config = dict(
    n_layer=9,
    norm='layernorm',
    positions='learned',
    qk_norm=False,
    attn_scale=0.125,
    bias='qkv',
    parallel_block=False,
    init_std_down=0.006,
    optimizer='adamw',
    lr=0.00163,
    beta1=0.9,
    seq_len=512,
    train_tokens=153300000,
)
Each number is 500 + 50 x the weight over its row's rms, rounded and kept within 0 to 999. Layers, rows and columns count from 0. Numbers have three digits each. The size before them is the row's rms in percent of the matrix's.

# layer 6 MLP down, 128x512, rms 0.105, rows 0-108, columns 384-511
094:438491496561476510516563545399511511509517525540421490447430502445522510543478502499536407507541498546507476454441438454502429466479444503535472569523473558521535430472498539502495549541496583565493475508443483535573466499550614405515407552366398429469560476494481509496538470582503444505609434463455438613532585464497407471451611465511490555409497461579486379518468448489510504447508
100:646483463536464480566509463512470584505512502565497610517486534456468555438553438565501510605484476417524464459493587599525505567446512396465414537519511441474445510530511544542530475521485500531553394587422480563437463507398519572477595646449439448448534496433519487450489520485567486466481475487565597541552543542431497559469459422460502548433468375504559476504455445518369566517506
098:498504447497501570479429399545498525453574466441455471514562518470480541517534442474533458508428495513514519515482509517486473494504477572510459579423639521413486441476524573504440530455432445518476486495535513505459530516477478437456502461469446428536410584476532541552423520442496485504512477557540439549542544370455458402482512596520553501372475456526523455538460496528595500493521
096:525523554523500508477543520578506522406562507500500498431476410476498570424474515488445505454454462539529467429548592484520405493470513474572449444562563477597535389608456529463394465537330462492451400525504497457555532469530413473509467373427476507445396490435551400480637550497486537571527449510533523534480419525510396487535508497546520521483498433405467429488419460527573423486547
093:511488631566496548417428514459551487456501425570523548473437514535509542478566484443518535507523575493475519495504537499473491505549589511495537461574501500561485549533531531532468575482552634554509662413514482514545508454592537482481459595479486540537515556536565405469417467434588530538433566493568518454493478479523575558490466466503445441545598487430504464504499487504426453469520
099:605582488465568470569421423537397515514401530455578430460545416500553467530586604446584552368474427442498517517447497551508526394459536497485478507492526483511422502527496449501515558505413470488540487500524475523521505589506412475487528473563545529612491457433445563540493476419519541520527491400527507378503488407529509444538476491499475532551504526473446533549524617467581442458586
094:477480451488489520679443553442517529526567526508451445593460509503469408549536409459435568429555491460563510567465416465494436454531448466493542506565479442454492404511459523535465551457562489489514585463498456532520463561484395534483454582520516553391596512494524538612462405528502524515478494518446534555551672489545468527499566475533570597483528587404539479451540465436593422498558
097:502509507540375530477555554440486554527458616534536442499548532469554495529444494477557456534537460541474426537503438386574478502488496471503431474491524516526462444392618600572505560510444538583535513508395421515512455522618534441493525477510505492427512440525475437472497459410562473551494507480390432486411441458536517574583537390462433537472470517485508612510432461557569537489479
091:508503538586522522482579474654519511513490546560489540498516552574538517473513465580424478568492521574471528582480497549502507510546455522473511610514449545584437568432475474479410556521558458552538343531482510393454387527403442511477559440509464552466512534466504515458445558564538524471557460531507495543472482565489499435458515580486546572412527521536562549477499473557552456591536
096:539488591366522482489561457487468470458524534478540413570570417550454515575531517423548496587485503503528486492514547500484503449464508484471495488547532447512533581506551505436507550405528497499518437553476445570546488443480519518483477504550509632427471512558539495473449433414579499473415383402532505493443530546429522579471576528444403500437465470586437503505467460540408549413475
108:507441436561493484590485508478515399507509512461455527485484510543558359511528441431495529511529485582507498506479553494507432469504438560472459555521516505592499545440517490437514490455526505494524513470446439499525468441463604553458483587411431420545488479529545485520608524477432516430541504422535579553591559465519499563475486481484521469474561556528472450511487473434450496517551
097:514496450497502474465424483499569534461544556570473509497563588477593408493508519502506460460436479489588487436540482612467500610458467509481503519422538530441548551541613495604572481573459563500468481599447429559531429499538489547436513524470436503513473566557531522498532485537526463496545444475591545531575559545489492573436418483518606567518490580539448484575457466439459573460457
106:467470511496398502395530541433504459500517547483474430442482582502511537516454438417497576498557430473490486462554415458581460504486502475515497498425543558443568414548522537564589506495524487580484463502519555534506528536496518538488506496529595417525510465430453514455429475451435504554535483579545556467488383443495497456473503466505455516509451452522433564515518457544467535441546
105:454486477594456489562447478470524538472460540511512454509554453474516527438468526473427438435537470543454531498579563562527526515433518567442475468544537521565482467500460494481467455452527482444509520443492500474486455554467465566492522450532543548541495478466612498456492477522605537466540516468476497560511556427454461475544530492498314454476587574462532555495548577501447544532394
093:476504618458427585448442494501488532451547504446514588423532444492477468508474508466511482573516531542523484459490570483532534470537524536470515482461489508431518546494395482520491514528512458556538454387489564535533423537512542539477416464532507599543520449507455490520558447485494515478567583476461485549437476494539570534427503649533400472521504613496460448499575495475476449543460
102:513540473551554512602489460448468447562540440424531539521545550494483457494470591455525513574496505545512482461515480549483546458480534469485521479579516397435484459530495499441475297443576503554468481506556482543469438427463491494479487530511611484522565490508429473525594426491489501538458475513506510547445542496505483464469530509504526436474473497466496539455509465540345452520548
094:449479489501551494552536576467503530496587533539471418541594539421503519455468536437475483506495398516511508478437486498420498533499495478478530492510528416443523551452476551461474544342442535477540545467520584474592621441555494443511489525551536466462443470555600547576419470456491531491531467534431522445546477454491548524481525483503544411498440490406565506554495480492492451569429
200:506415475433460501532487389487459506500406419513479473531589499538515470537478534413488513466348489435446529377435495504444494487517503469567550516514524452482507518446510525556470507485436422474528496523471477518514536399478443444542536478503442462549551524465470523531456486546536326453448469450524457509459548485504468508495498509420480435546526493482432539576461500488569436441450
105:414526529475525542424443435551476533583520542495560593528581400530555464597452447486443494443474487486551482491441598577555513473590520567513496488493551454433536532493533545477584467442534513487553448496484491577464484521510503515455510468489621469577513472495461489443537414487519535483537521382511487459465593532513538482568468583491474524433550479457476491452498576516524551460444
094:481500532461506447530509470494510478478462489472398469436559482597481512434460543461478499552486389473524508445494506468430571507490438496581511554540420518528480568501384447485469480629534406463458537355555545529503452486531539541536470545442520444490411476580593433455430530443449506518539470415522476384540563497485476469555446482477476513478455570458496549581605519450524517602452
089:491547405543506532365537524460578521466506497450515482638490630519505455439455496444463417434503475495524543541460493483455510497556520454460529474517476565321509462481456554486564494509493623471469454455503511472478507555536580463540522541521589501556470518503530449534537496485449504469536556586456571500570573437478514474443506575509519499409511496556506454476621495548566512424441
096:360498522494540468482573532433501399454528434469492590522441485506413423492457427417512539470471570414480536495423471534537485482549579446596452425411493535485569473552437444495431480504535455427419533538553524495540438402445510462494438478466519588452454537486493587402506465438550458438532600460566558517471435521515552506515451550453556489387425551542536489481525496574560489616521
098:512555441539509408472583489439518457557426508517481540496567479559516491594552498517514486467495517502532525571450529621490477522473481475591478559519486551451538450509494425516528491530519478506479412446444524434489490471530429489460527467489526559549557476557576540467465509565543525395582419512476397581554588595484468428528376517552508543625517464519506485546546465405558536554509
097:523452533519503518483493475498474443506484504464450479543430561602513527490482517429474565596614491454434576570503519577534588477535587474497452465524497526441477466570479522498560494491472528490480441440587506517441384561406463470511401584497577473439461454447447540409437414480584518531541515463535486571466390437567566541486610414527464500369542470515510481533513459544428496527459
095:522539432473540444514581429515552481518411546487503591444481550456505423500426509595431544493518542496492431594477442514487499585486566515596545535528409452448488538508541504426507484571599533514475500527451518461542439502443413514455512485492609454460535488548520419531555546595586555456538528495507462536554499461510541378534480520506559529509500487463439543425502474457510430545562
099:516507532507598541423544422454492462452542512514460450541466485518537596495508512529410538544489459459536374561479478522550558509601544495564492478591543510544478550508510542437514497521492458483491503443502501460502381567543432573480474439472502539573414551362553475446487541546536493489525434539477483415506382600423527409563471529534524511568512449497463545537375513521521517437601
101:464410513549515476467508540474500525512444538505515549538455544470513433521560450514521403405484471539499502510438531479496541500462407492514436366453495526492485420466472564469514536557467505510471393513538419456525581555524476497477538456490406395543470564566480591458449509391570512498515411590438511534465491502562522469571456445506457555555435520488474511551458498473482493448496
091:452502482528512471443525544507500542417462540461509526570472467504453515486504482455513521441537463526454510558477555388460517438493497470478495560539472462535547581447515539465471520458493552552501447520503518417447510537495462462420519469554360483483465545531418487501512472520548567462615407533498487510490433585566486482579467442412524411572490570509553481454680634470500410473529
096:542505482531557503609451506465522533555562528463456516427547395420480586500498443403536554523522477443463452465483543576608469423527485538501440525476503498540531444506566468531507530492487479553619459515413451474471637491515460525481499418448510574422497494506462582543519439545497477405456469484569552482539486489447493405608516406493438492515499374477507495392530445457468503468449
106:524523598431513546474436504463461470480529518527395509458557477475556469507454437543465513459503600495450446464469467483536537478465473484445476488519465567468550466567486509465598488514458509500482516495468383566572384475452449442510555541491527503538524536490480446393520507577484481512474478517461482469435404421510470462458520582467405649463448487525503573424513502533542459433526
099:460496413560515460542428507538481573478446532530542487472516468521488610510554558497442529448522496538508501534597559477523489512523492475495476417542442497540399446479501489510575444467553455494511478543464526565538524615510475525547420463568447499487489538377503585478418548475512495480452469459476517558489500409558531477481516469476534539602514571627543348508478580511460562520543
099:498469510465451430527450533545474538510424483538504480444461457492488407447453440534482500617553514405475531508514514544498595469528450482474467437449515496468547533511429491477505610475466458526542623509485579500502483526453501501499491467483395525490580483516626510562464434482471462444525410462485561464470427475471477535421497560483482532526509440492466549564501524471462537506556
107:476536603450513496561491497475494525501488546561567509394570455523527494477449555530541519531520597476465465522465510509586579532490528449356470532449441508541517536527556506511500544558524462482462573478485548495488456552452565450423450583503519505466481495584482401476445540501507489497402589553499508485468569591505479521384529591506526515426520507586536514504488423536434522518559
101:461452549519474496528487439498525487481585614504544477555572468528429500531375469540455463501484539543514442509584516534479520513510516479513448486499455453528457483559548555540465502405471426581450367563442425568493530475492498495479505455554521498566586434439460469508482515537521486465586538526429516460475558525485454443457511552466449471454489531537419502423470533505431596452514
093:517528456511552588600561456478466578438490494509493435376543535528511393465573443506649498461483478445493510501490495463572480486398456532492448465541494545568525524512521498405630488583641544512471639449459480479527533494456406536487456448456517396470516483539596484495463490544431508495436426532511493547463446548575568534486466536485465507380496493474521517533537498507488504490559
093:531555542472512505496543429558579431522514481493506518496491478474557510527576508540524430409491426538478506487532405453436548569393501497559552483477477542499498454527557474502407473526607559539436522480494429564471473541520493442505513457590512565525569453613491573589562399513481493524451468541411518507509522510554485485535526473435524413559581526563452578438457483493422560549443
091:562492494460445536572536494504460563597538504533536440531543503493558466547542528506571527488482577514437551532492547430485531559462404504572458545487554545554552418527548396522568494536458478579486473461604548531529445414581527506494543502606492556619570588503492566554566490505467520530462478567457511440557405471513534544660436564502471378494439485474530576467519458580510424512517
098:453577401494570492485569549434517548493580507504466554500490467540490530458477459469484463469527457509444490469482486510583469503468450542493594382572552465561444502439512488484487554508453421467565533492522493482483553490479398575522449419535525570487463581458612485494517439456534470529513542454569509375547448527516402449529543507556451509438483536431451520472526555477536478483440
100:462615436525386441533538531517535448452544488446408555517400451565509574474521462483461567439564554532455501500478449395481404442526533552501533420494445471564530514476490513435483577480450572462482475440473643448436552537432462505539389479466482516507481463520436411483496528472452509575500561541413483460499563484559500459514569420530504492593467399502422452477472538547519435508470
100:489513469522580552533545499547492535553502556582523432534459487538554456488512465477552605491497486467565550488534507436565504536543427584415480576514552433473488525458511549587499555511490407487462568475523542508566581446485503605507490376570526538441513505563473561493530585464455524482495512514479541461431506422523529643582546491506699454555525492519533568562496579487519496553493
092:485454528487480456450512526479449445542487389447501403479449512435513458541482496488477474581486462518527483456525488494443477476517468502527442464482492517467529490458516495434499505613523492496527377503476452548481542558463519451541393521402488456465541465493531398543486493470489500499550427511331533547500417529529554471481552515450516549429481464575451542493445561447506556438561
104:438443500557456481528552508478491515598536461499546549479460517519506514499552492575595545576552435432387463487455502636484533491502568587483485570482491482515443508476446518435456478516549492443490450446487463525480439406456447548405386448437494615446476468536463568501523429542555521486440497577586495589470598452426530464518561444492408559547542498406487452434527631480427502580588
106:464517593489453514530615513578538595529425443445491454485583492446414478514468544603530522469490566458533543474543487414545535499529528538572541533562524427536468464484509566567498494497451466532518681482529457558443453459507539471558505566426586516426506599568522474500552468542421483528507480581505510383471489545545514487551531557550602561539575535488476529658526506511544501472440
097:479474505447526542521383454460533364563388426495522489494484572452617478558536468463551555483480477491501442536454561489448479512543509528388513516479482451532474484562519586502441422563592589506586541560517565550543441605455503452471458523632557624587495465468435616529542418544536541573519499497481528498557502445536580424510610425498596444521593462448476581493452497424453533476561
106:480429513470524518460541460526487480519519517545525544528449499532604507562635431479558582433534477440455528485395448500483526495508402522501576472546475602524468568533522424512507533459469527539486606499461547490454364512553477505533504516564598657461541551576574528527502568488480551611470508483568540553512477521530600536473480554500509549546532577568532470488435487533493553503491
096:553526453478522522523568491458486504492464542501487472384558590466503498539513440521539591449487454556550557475520532449482512564417438459424496469513518457531528496519408557522608635451531514475508528507534494552458553550548478518460479400472446567571451504519399562440449524474571539460504421423423453437476509524491568526501557425471531532499443525516525406537522489508518497622580
092:506447562522559507492493506516544442466525490495521510467534449536481469469522451523520517449533470465561427478518526550489483427503478487514486566492446453461528466509487437321521546467490592573538416456522469564507518458556486530472486491488460518475500492420493537514549540492562548442544420471509474462522482516513499529472527439563507438535492414449450566498470536548503431515495
093:506529528489462525507582516494507607506537549452408420480490535520491505407451524524585437520444540420451460511553477464496520509522569421620509494557492543488553495491453498579456533541548551449538437488589504585472497529569481470512506525407540516525484499490555428484595529501445532403557449579455556510490508481453508533521436516458520564630571582500550537441532479558492510497435
094:469533558534421481431414530464541537495628436515498537527418494503543517507488443481474509531527546548508534512534481475511495514504557559480462532502448595487532546561547447545510458458470500464466502502453500379427516537561601553500511675518459448504550495562522503530441503554511470514427545473577500563534506576503470524535453455479528564515565531438480495504433396503499537438368
098:485492573573468498522442489517549456496482479511522686491529507527434503439512516479510530449506519481446559495478479551502541489507477463480499464521501498501568531581444538473522528551574574520473542454532454495455555388533416510562506429416504538571467511494506577516456473521464511474494536436517434577515494401469567445542428485542507410447542472591509486458534486355441473515512
096:507527473517494452488499485502492644581429472495516448514499471525442430512469500598524487564524424519586512484458525538531467439530511500567478474438526576571492434467550439519538578579496378483407556498470520507424426500477496532430410441496464406519490430518518456582555504552551462547494440472563542502528501558481493601491588501503488586558442521491530482411534487540456545617554
098:507496596455425558461455582541505425457430466492488548453508498560522479570463555524525472498455437506433502519479489474536523557527466465528478505475556519528483512493526580549531447588590433486462484475519470491522590487558582505507553535553531570442475462485561469455563508502488481473532516504517495503544535476547497530470543457476524501516516576452541432544564452428438571353510
104:434489530504461451448429555564490460501389478496447461463485438497415536489460421563470479589512595489454416461441473456552536504510500473500409478406438442516596497622419439494553546513510502503551430464548476535560503472471524467544497505450449561518450488556432406438495423460617493464525528446451486516452491545458561471408508556440549507470563543612477510538439540546363491446518
096:530584494497552508472531612481427618402415433528489377502463512508510483502511521411554566430531484550413513475437494581566464540570476411568536554593466457435468510531465546550531533496441455529573502460470610610551573430541504504557589548530504466562547417463491493502526542484481515535423531520528445475538499516546565433479515455508531461456536486571421520558472470497614534627520
096:521454489522458509547477458607445564430546501485496565481561473526480467488426522612563490547457612528453510493543481582568505512374456498414446545525458483418551493481485528369448437520471445496518445540526516501465492536585455540537564534446459529423454477598493585450412519568434464515506492544481542510523540449481499509496468476566498475462531515425492494378512432453448517519472
101:492531476499514549516438540407498486459572485476470421477451562460444524451368408474462529494555476622496501522671549581554434517524532539516507522442567529393476472417495446468435527398431476410455543508475532558554551471592438474534523566515487486449524521478546506490518600505420502502620503524516515485536547552590476521495570404542539460533445423453453496536497537529499573497420
101:410452441539454488489481446532504541455527526487456511506593560562521439526536458467521406463445474556477490593583500509590575376523586416456427522505525476505614540536564611544437507581482437477487523439436525392455489566550528588465438568531458509527463541479405451499394571544531502487471495580484547577518525485472391458547485437530500520526523505503490436486535524458488506415531
091:552576512519537425535553513532475414477559563479456559555562483449444489514501488538523479568506543414542545409459452535487600487523519546503429422436472461463518480606535500479482485565421509475573350485451433506490471507526543535469541494499503514403487509520582528475510478497537424510486554543537583550496427564522438565540480494453651467500459484524453548524540552597462457530469
089:563471492529480453602404477515518422490494433424554617503487494500547436436503447620566507461562455492473531495547576420514459608452493523569473473449506496456491498554493514527393527511560518560500521506444462585472496488503460523495473470509422529472525443471532706528543530443473529421485517569537562521464583488452536584435511560486505463469467555558467577515469498470477483572542
099:448529574541525530450456555572489499492489505354542589457459546495422500459565598516556533545471587498578478503572545510439414484504635557422492549519436465488506519601437528426514499487519535451481584456435442483497452556532528538476482599470501509626506507579444479435509440509457509464453542570584524525439510557577536452526454575572545578573477596577559512478473535462449489382541
100:505549494585483542563553450474521504491464434507557496603494426393467523545470576445424460463497526414465436453542480584471490539473483475611490592548481503565483401480576510494435477480479573592545592501433545607597527429437513489512524675458460554419533532572522495530568486464546508497463489476452541502354544511476495536539573599533509441488552504464499410468508388536451508523440
094:476536532540494455533498528449478513510511531447449476573513508549486456469506579502437444505516482453527567506514504534525442457507550473555531468518501565529490482467510522486468539475484525425454478447495508339524525583461558474491510377500411421601448489507525460578545501583472528467570565487471481534507444416490479470536578522577427488496522521541524517475566569482551414419437
097:527418474506508484459441530482502476566494586577527430438412384386498577570454484531434526550519486492512466485502418476539555529545388576470495472552467492487421477404537510501496452462423549586520465506561504511440469522503525555512555561477526549496435469512478337515473532475514449539545555476482530407485540508472462438514486560488491534454545524499493420478399418559447545462523
098:525557519488589538511493567476515463438583507462517533460382431524454531418454479498404516445528496517522409436489509475502424406523513519469528466432568443436505547398483538524477451517552538438456522519521406442521567483584524514505456591551513556485456475504503523532548588462516481565392481505541476445512502457542533613489394493509526554461481534471457538476550446460469500460446
099:494538487499470416502492480526655531537455513540493546392606505448478550535498513521473456656493416467428462471443455519439515490551441515508431502437424478438463402421571511482493409546458483607447390523497446374456482464436477464446526596466552535469497534453463483525519519488470449517515528570542450591470373453419469437519457507504519514485450479446494526539477525482501475590593
093:441497521451397545507448478526550497514508474477552556497549541574497432525505576543478488485439530419498532542441516576484516547584576507497505486435457655481460561504509592488474505542456479508526628475489577506434539545381595540435564520546551584494548510490454477438475546555430527590471555414518509513410464567469555483491476567525501563518517554473466426499530520500522529576566
099:403458484485469441526518474421491476580609489403458537503538531423487478460510468477508510499458418529528519522489537533520496493422560564610531481524534459491473453459488445477412517557467458471548485438460503444485420539501499448464495542532428387503514584634553514585536440478455503429579498363581592563486489431547515511596589469424558538596552519505521549521558599470448440467538
097:492598557455477432565450517517471462439507540472423574497549533537480499506570489480515409443527486481454394411451533478541451508572539459371526498530462539503531504548580549558488435525549452505485491575503455429444468529470542564505425558499397442586437534527504484420454550565472500404424499574526515509500491562494465440471475499499476574397463525600419454484438472440510458453559
101:528510516471518530529517501463537386442492497524466450465520497452460424508532399504481497533548437522551478495463571523462406494507456446474543526500513459490506474435476533467633452391539404487540518427546559543538463536487557571504502463452486619386467513511459514577530605583488492537556467571595490544483464491503542503512544505493489505478568515517491459442465536510418483432488
099:510473468538527522533479549475495517513587525528551479461426569474576535457416538425525528427576491506405531488505519501481464460536548500528494552496542456414525547472535583537514551505587449531481418549556499451540616555476495444512433451500511449544531402464525606551493403402475554548550580493520340458500496442520510495588458369521419469497528494442611526420555493522535474531520
098:514510478528629538534531536557476480469481453542526401458550547489481534509570462486460557445504444487553489480574470518514544468490503520517474536451573486490438524506512542449487349433451542435514539541479488465490538495521510568540535429487494443439521452517438518545465491540432508536427390508479543497495533560470507503505494423524534403561473435510566576522468455434612565410371
101:504497480529434473509486504460551527455498464426508590479534581507496498472503553525522497614494569562599545477506486433509477541522585454525533518487461536555520463563469451554518428584498588413510453494529501512395489482547549601493526432549464459513479476488644554509454518536489500537505504626405463574497515605495545503451574612538514456432491475466488529460571469438408503508455
098:458466482519458531482472532538443519489515490511527523509539586427460576479527455582456487633522498543452527597463476484514348561415545442503484474566466545490576519511420400512432497520377471529530531499547501405544550619500459533543561439449511558484485429460513571493493537439452501471515604500489431499478493603484522483557595533545501461345517412403576398466487420527499444420591
099:452396411567542498451500553493504550528478473498585509648534574570486515517481566382549600408485628441479581515500501484469566392513566408470507510520514451428603511531464520547520515509557529530484545421528443503534558490484554492485525534546496546434579513571547517431486499496602477447518480455527523477565541556496514617537510508481343497545398513557557501549566474479471526467465
101:567536503484531504555453429551552438516502589455604533498448505417499529538521510591508487547461536545462492529480480529550390549487530451411483467476509544386412582508576431580454578511422520552484495589432603609429546472491520436500537549504555483457492533500505483497402557612481486574472555491473503480398418469480470533554541508441576440442534416530354482535456560568538469447483
098:512506556515481474423352445480473494483527505506536483525491579540549524518445517497521540477510421503501499523497469455493484618490501509418470480501574533495406443505543492531552435496478588525454554510511496499491539514627493473493540578484486370462608575538424446407585379542481468541506515508480498559500476404564539432458508562543506575579506499502487452546502482500524517542469
093:492453513566523493536568543508514436461517507514449508460446542521438478501501570445474512589543463456503482427511466462475526411489577516574537440455594563588463485511502514522465459463566374558456456510531504470470410513534458512535431463484449452516459541446500412473483473551541486458569490453549514503491420527410501545481486451547524445422514585394532515509471550437564527441540
107:557626497415444521421455416577493609488508463563496470467496536460550512472520538565594458554503588485517430530498457527451515459497478425459470461390449500582511530465523503493602550473519566488504613483488439441511479492488536438486566516504580451515433461446508416541584484482511525575498555477502408456448494459408547539524394638504396509481488469511477474499494567616469512474581
094:544505446438401492431566440476520491539443466430467530456525478564542461531548462529400454553570546514521547557431399463526465508524506505533520571517423481452534508496504548541548466479420531486466468522550465450479474478427540451508529507518597527499395461525493445518400464480463533394468567482529523429511514614477529520445511580453519630410524425462449529452505467476474559411461
101:502432519504532488519516529540537502458530453467523477456475523554459586507482561533626496474467500461548555449566517527510593543498517553480489471520536544541430518538569543402543477503596492530446461553573495480506546463554588461455559446524383461477510529511583504426409438418477504528473443527446531564437465503402457446457479547527517485491485453550539435578507495433545546519433
097:556537494487405487447520480470489532522471494492564482525521456544392471498453563636517487517474500452486517543463476496538431534528485509536525456509448486549445519410482571517450449486460591577492455513530461495538498538533559465491481434459544444482548558565589483483393637546441503557553598568451515531498490557535450585555507455548549488590568470383541493552522487411574406456450
096:504451437502513520600403480462520457524481481508523421432406556558526586470548480440541533437464583491623569534545552440445445463512521467425552469478412485491536550515445553434542573503458530418608534545504494539418581468489571531514393497515467419446566490416431604451555528521444565433530504390440432476456471457525498531423480504542453489487467396492465559502520523560566561555521
094:465550576414518548404575501589530539550461564539536457510550484517493447529513553475479521495414525481519551421461577441448455608459535541552493546528474530572505522464494467480513482509559465541509457485489544502548559459518508488506519495580462485503492548412538543482471518409534506490508448569527493512558457502429430489485497462492470395501582446489536481575531549533557417491556
153:496547488394547430502473594552447500534414515430455511505412443420510407584498472573516549492405442430469464446460505451496516480504511474513591517470448455554477588481520427502497463558491515487523471524467574536537488525412497447594467534478549500500475408530483479462499530514464468538555445468485476435488523532481529475470448462315497502487472472477434548543486463496569485562524
102:478431501460537533467645466550515465568438497547519472491572410498470522569518474490461546492441471511541465486527527495549458500473432597590508569559624518433503488507446468488575525431537479492493481557521466568499551539471515576550473407563551482456519504403464600532510465538489495505518468489529437490580454394503521438484585470522527476477497511520546414468502592481553505454535
097:463423439476496530527513505529456479531557479578498491577461481494520530504452537505517502411447489428472532482530481480438452496445441512534519467495389547474493495503510538446496465544493581530456509580484555477438430491502526472548600520449550560407635476493480512444497543503458541543485509480473581404393547573523577577497447533435436488544528466434445438514499511530484512577520
100:474465503541452476603537496531487596526446517555504437508489495497495468454465463554449509434456568556491548527544515469483517538510491493564509544476467438440494580500459541495540367574559496443467540547532576485500587489509540473488587492532498572494511600535555484429458558554549471513464628445488414567505448591539494553473460519491518454551539593560513501495466498490548542552465
103:598500561509489587374497408492473355424528562475443490516480533536565547460552568488386475547548518511598493452591508469468555511440463495472523557445483523474552514457542419542468511475448492544523484525498506513488484535473601553540487477529499465509493440487601529522551526446459426515491443556378430542526592514504493570411504532514540477560452461420475487387449463508519575565508
097:513399509411542492541543496426508546476478540484433554438532477584474415475487430456533425560436587477516505534480508578476550524484524536578568545466590540520497514516482489520515525507497406406513618500561510524525527468488509501497504487517581544497431562514444528497400474498661487448512552435555497573520537523463504462419534471452497561536511508496498518515498588485428520463563
099:518471450480538556551578497490507478424485556541494410553553486526442457487469502574519509475519390527529573561498435420396517515430494491506562474487550391461457498518405483524450467485576506510483567455508489527521446476607539544524440580493502475448518472477485358580483543454555514582486517454472471468584607538507454552604558493560516463553454505509500611563582417503590461507404
092:557466421492494487472570511563510510482419425621503573576500580534511531446442473469423453530501536532476545443486490573502482540530488561519535526443582510522492491505485445518392506399555416476593533577556429472577402524458481525471569618526522503520504501535474453448527542435502506445488511470570506453425464557475428419414463431526483555452500609610539490511510448549492411577463
101:499499515504467454528492482440534439552537435585544648553466532499493515552509541474426512500472490476502537453511477476416557494455484427503505514416492506495510558425485563483430430505455635498473550580494507455516473413560599560492541484480562338401548459342529420584549518448443487451508500403499577476528501458441560543514509472549520472472450551467470478547485464507473566477499
098:592533548463527590409463479506518510509523559532517487522512499372453512505584544569501537420510449549511437470562515481490479529490483517447475423571537495546513499518515387492446425528543556446490599480440557477448537590542572465526543663553499527466470497506502475471494613513425449535475399560463586423503483493511450511560488558492536500425529473529583496557461481498491431457480
097:521482409499465516459442478474512584507446498507506415517516541502484436544455531409517466351509448492552522462459481513516532451495364569496527511526521629538359391512517528598504570528509380449450558525425488573441550506516395481524493534485509449490524461489380526481431574502424483450508450519571482532525479536475460477486518437551507493544511488482508512630439540541493506459487
103:553516492543542508433493500485524502462461509458494543539399518517483475464487532436576541527461498505521447574547588547471634571580517537514539471612480430461608540520491554561429496558457428531505621534535509523469400485511526624529564497491528502523517571460545550500493524517540535472501508520535505455439473457654560439516449507507456534559452410574552574559503504507435459482531
103:478569445487582576506515494516455434509418517449542529543499560549510553507521523527529384526489512454509467466490428480600569494445455446415483453434567475521520486507566526565508489497523600564459494487449581453588596558480471475494483434566522598555479374569478508454433440459463526481534582364544575480549473599545505567552551511489466444499565565558484527473492512495445489483451
102:478477414504511385566524544368506398544500477457384646543432512437501444441513490487476526548588521551505494515504426498475563422474522502387519575477429494530350524391495403522540581538483473448452568548467411461415512485469483474512573358521448454545499546496472590506554470329500511493501491490440527500592507324476508476546572500523504464591446509485528407438543631534417449599530
092:456561575498514491428541568626473517549513509588482452582518507523459479523512591530535456434517531559494451546462494456501494521467453463541501571494465434512512543503485484521443513631535550505482583453538531416550523535515625475506426580500506623445483482434517475438597493514539519471495505592478494465475514584394417438503603536520538527486471501520512509496498423523539472505511
102:515485519455503456545473482453461461546460493553556489531457537584603497550433482412478493538469479515526522472494455508458481389508495553429443470409433497545574497474554461542511519455450468517510424465501460553576606578434510518553502455506516481464521561545489441546388453463479484592423483463458473432531479515397497490429508402484453416492579429415498445442540417619562581524414
109:501352470589508519458521522526449386529573450409526500526562531399564526485499536471477481493516574556551472501542493457511518455581473562574554472545528525524503465519527485496424491404479425562457421477473480437539516455487535508514449529548451424474491453457432611427536475482509481414467455595525443457546545457410384438486483485534493484472396535439507351427489493478547546516453
104:431542538443478487611444546537503464527386499544521471461480431479541512457528537506554463449504473532529529486455525515498515439549477470533468575503580508484527489585428514540519542443497472455492503506566453592403478566523518573451501522595472544588453535464470546509475546553580506510498446522510557478522568512535489432531496449457479456464524642526457478452495603495429555469523
091:506521485466462437588504475410517524547462484453526452554476471527543511540577517510466527536509415496500516537463552481420542440357449403545532427455542465530451470437561484523479577489419419633448475516498566471528507451528540588506504477474450437412531481471552589455482517612514502488481428624468499514429519473564456561473479566455442426464553561451464505554477482436407567433494
104:595474460567467443473578522492445595561507556532483525549506511525500513505490471462496572555529480375517600590518492540479427581479499512566532476554478541478468455507411559514528517483505537476520481455538471516515500495490435440550471427417528417487551527550439511519545494475500523434494516555550512471482561491490572476523519481488551584564384551588549477434489429564496497461407
108:458538532452452529487514461486524540483551562530447487527484492479455471522545430530510575546532427514439504551530505542532513519566531400547516426550460489515492465481523398464489466470504545470498423517581437422435499570439416521433513500469428506593519475396548437569585584531451535534487560442463553493480595525487437481508526659502573601486526464521507453504525580575488473475569
098:506567438564609548530547494489546536509484455480421458499548488464438415527543489450508488465527546561506448468571492505531556495477525469442521515504546468534448473611434485576534550441506535439488488486492531529463569527448444522498416589499555568491446475431458458610496588537483454485525553456529538468539553530404414501494370507549496575516469544530529467459485513409501542412524
096:511468520432315458512506481454493512515578444420530530501414503562543481500528576480425520545490461461462437476570453419435473501433508494502530534471490550402511544387574439498508464441537508478426643581451506461495470495448443527521513458508504450511516561464418583520422522520454507528409505432467507412487464539405520486487493532535527437516411480480446493475493566542555507483497
091:491470613499458526436472516516465507447497502546514420470428476459476537405519408536509591500519538519445473493527502576579491501483529462439475508527436473433417526575383535446451480549515533481457488479552556451489560492524524525527495526454463566488384566449551506491423585504473493501490626465521394501499489419522425484453324533543469501593468482518482598594503546487493467439470
092:504444556443425520544552552554470470507570528498595485527566440444496467490537491510483469467539538482541544550543530522539508470542464478546482510496483485513461413434559493564451488471484451548515566536525445412407526490538473422528581511508515501481503494492497433479499605440436498530539515505579550500544570591530481522540440445485493478481532500457521500458608436544532459595442
104:532453522610498403409458709488502481502476509522518513578481542494453586503408523595460440391571493572500527509520431455529526598488435493443475439559459466443482492484486484470463493533494546558455458524491506492604491518493476439492504546439456567448561492656575486504490413570585508491439485436525376550507507444530510508483538354463604531456515499571525408537472408541506556455431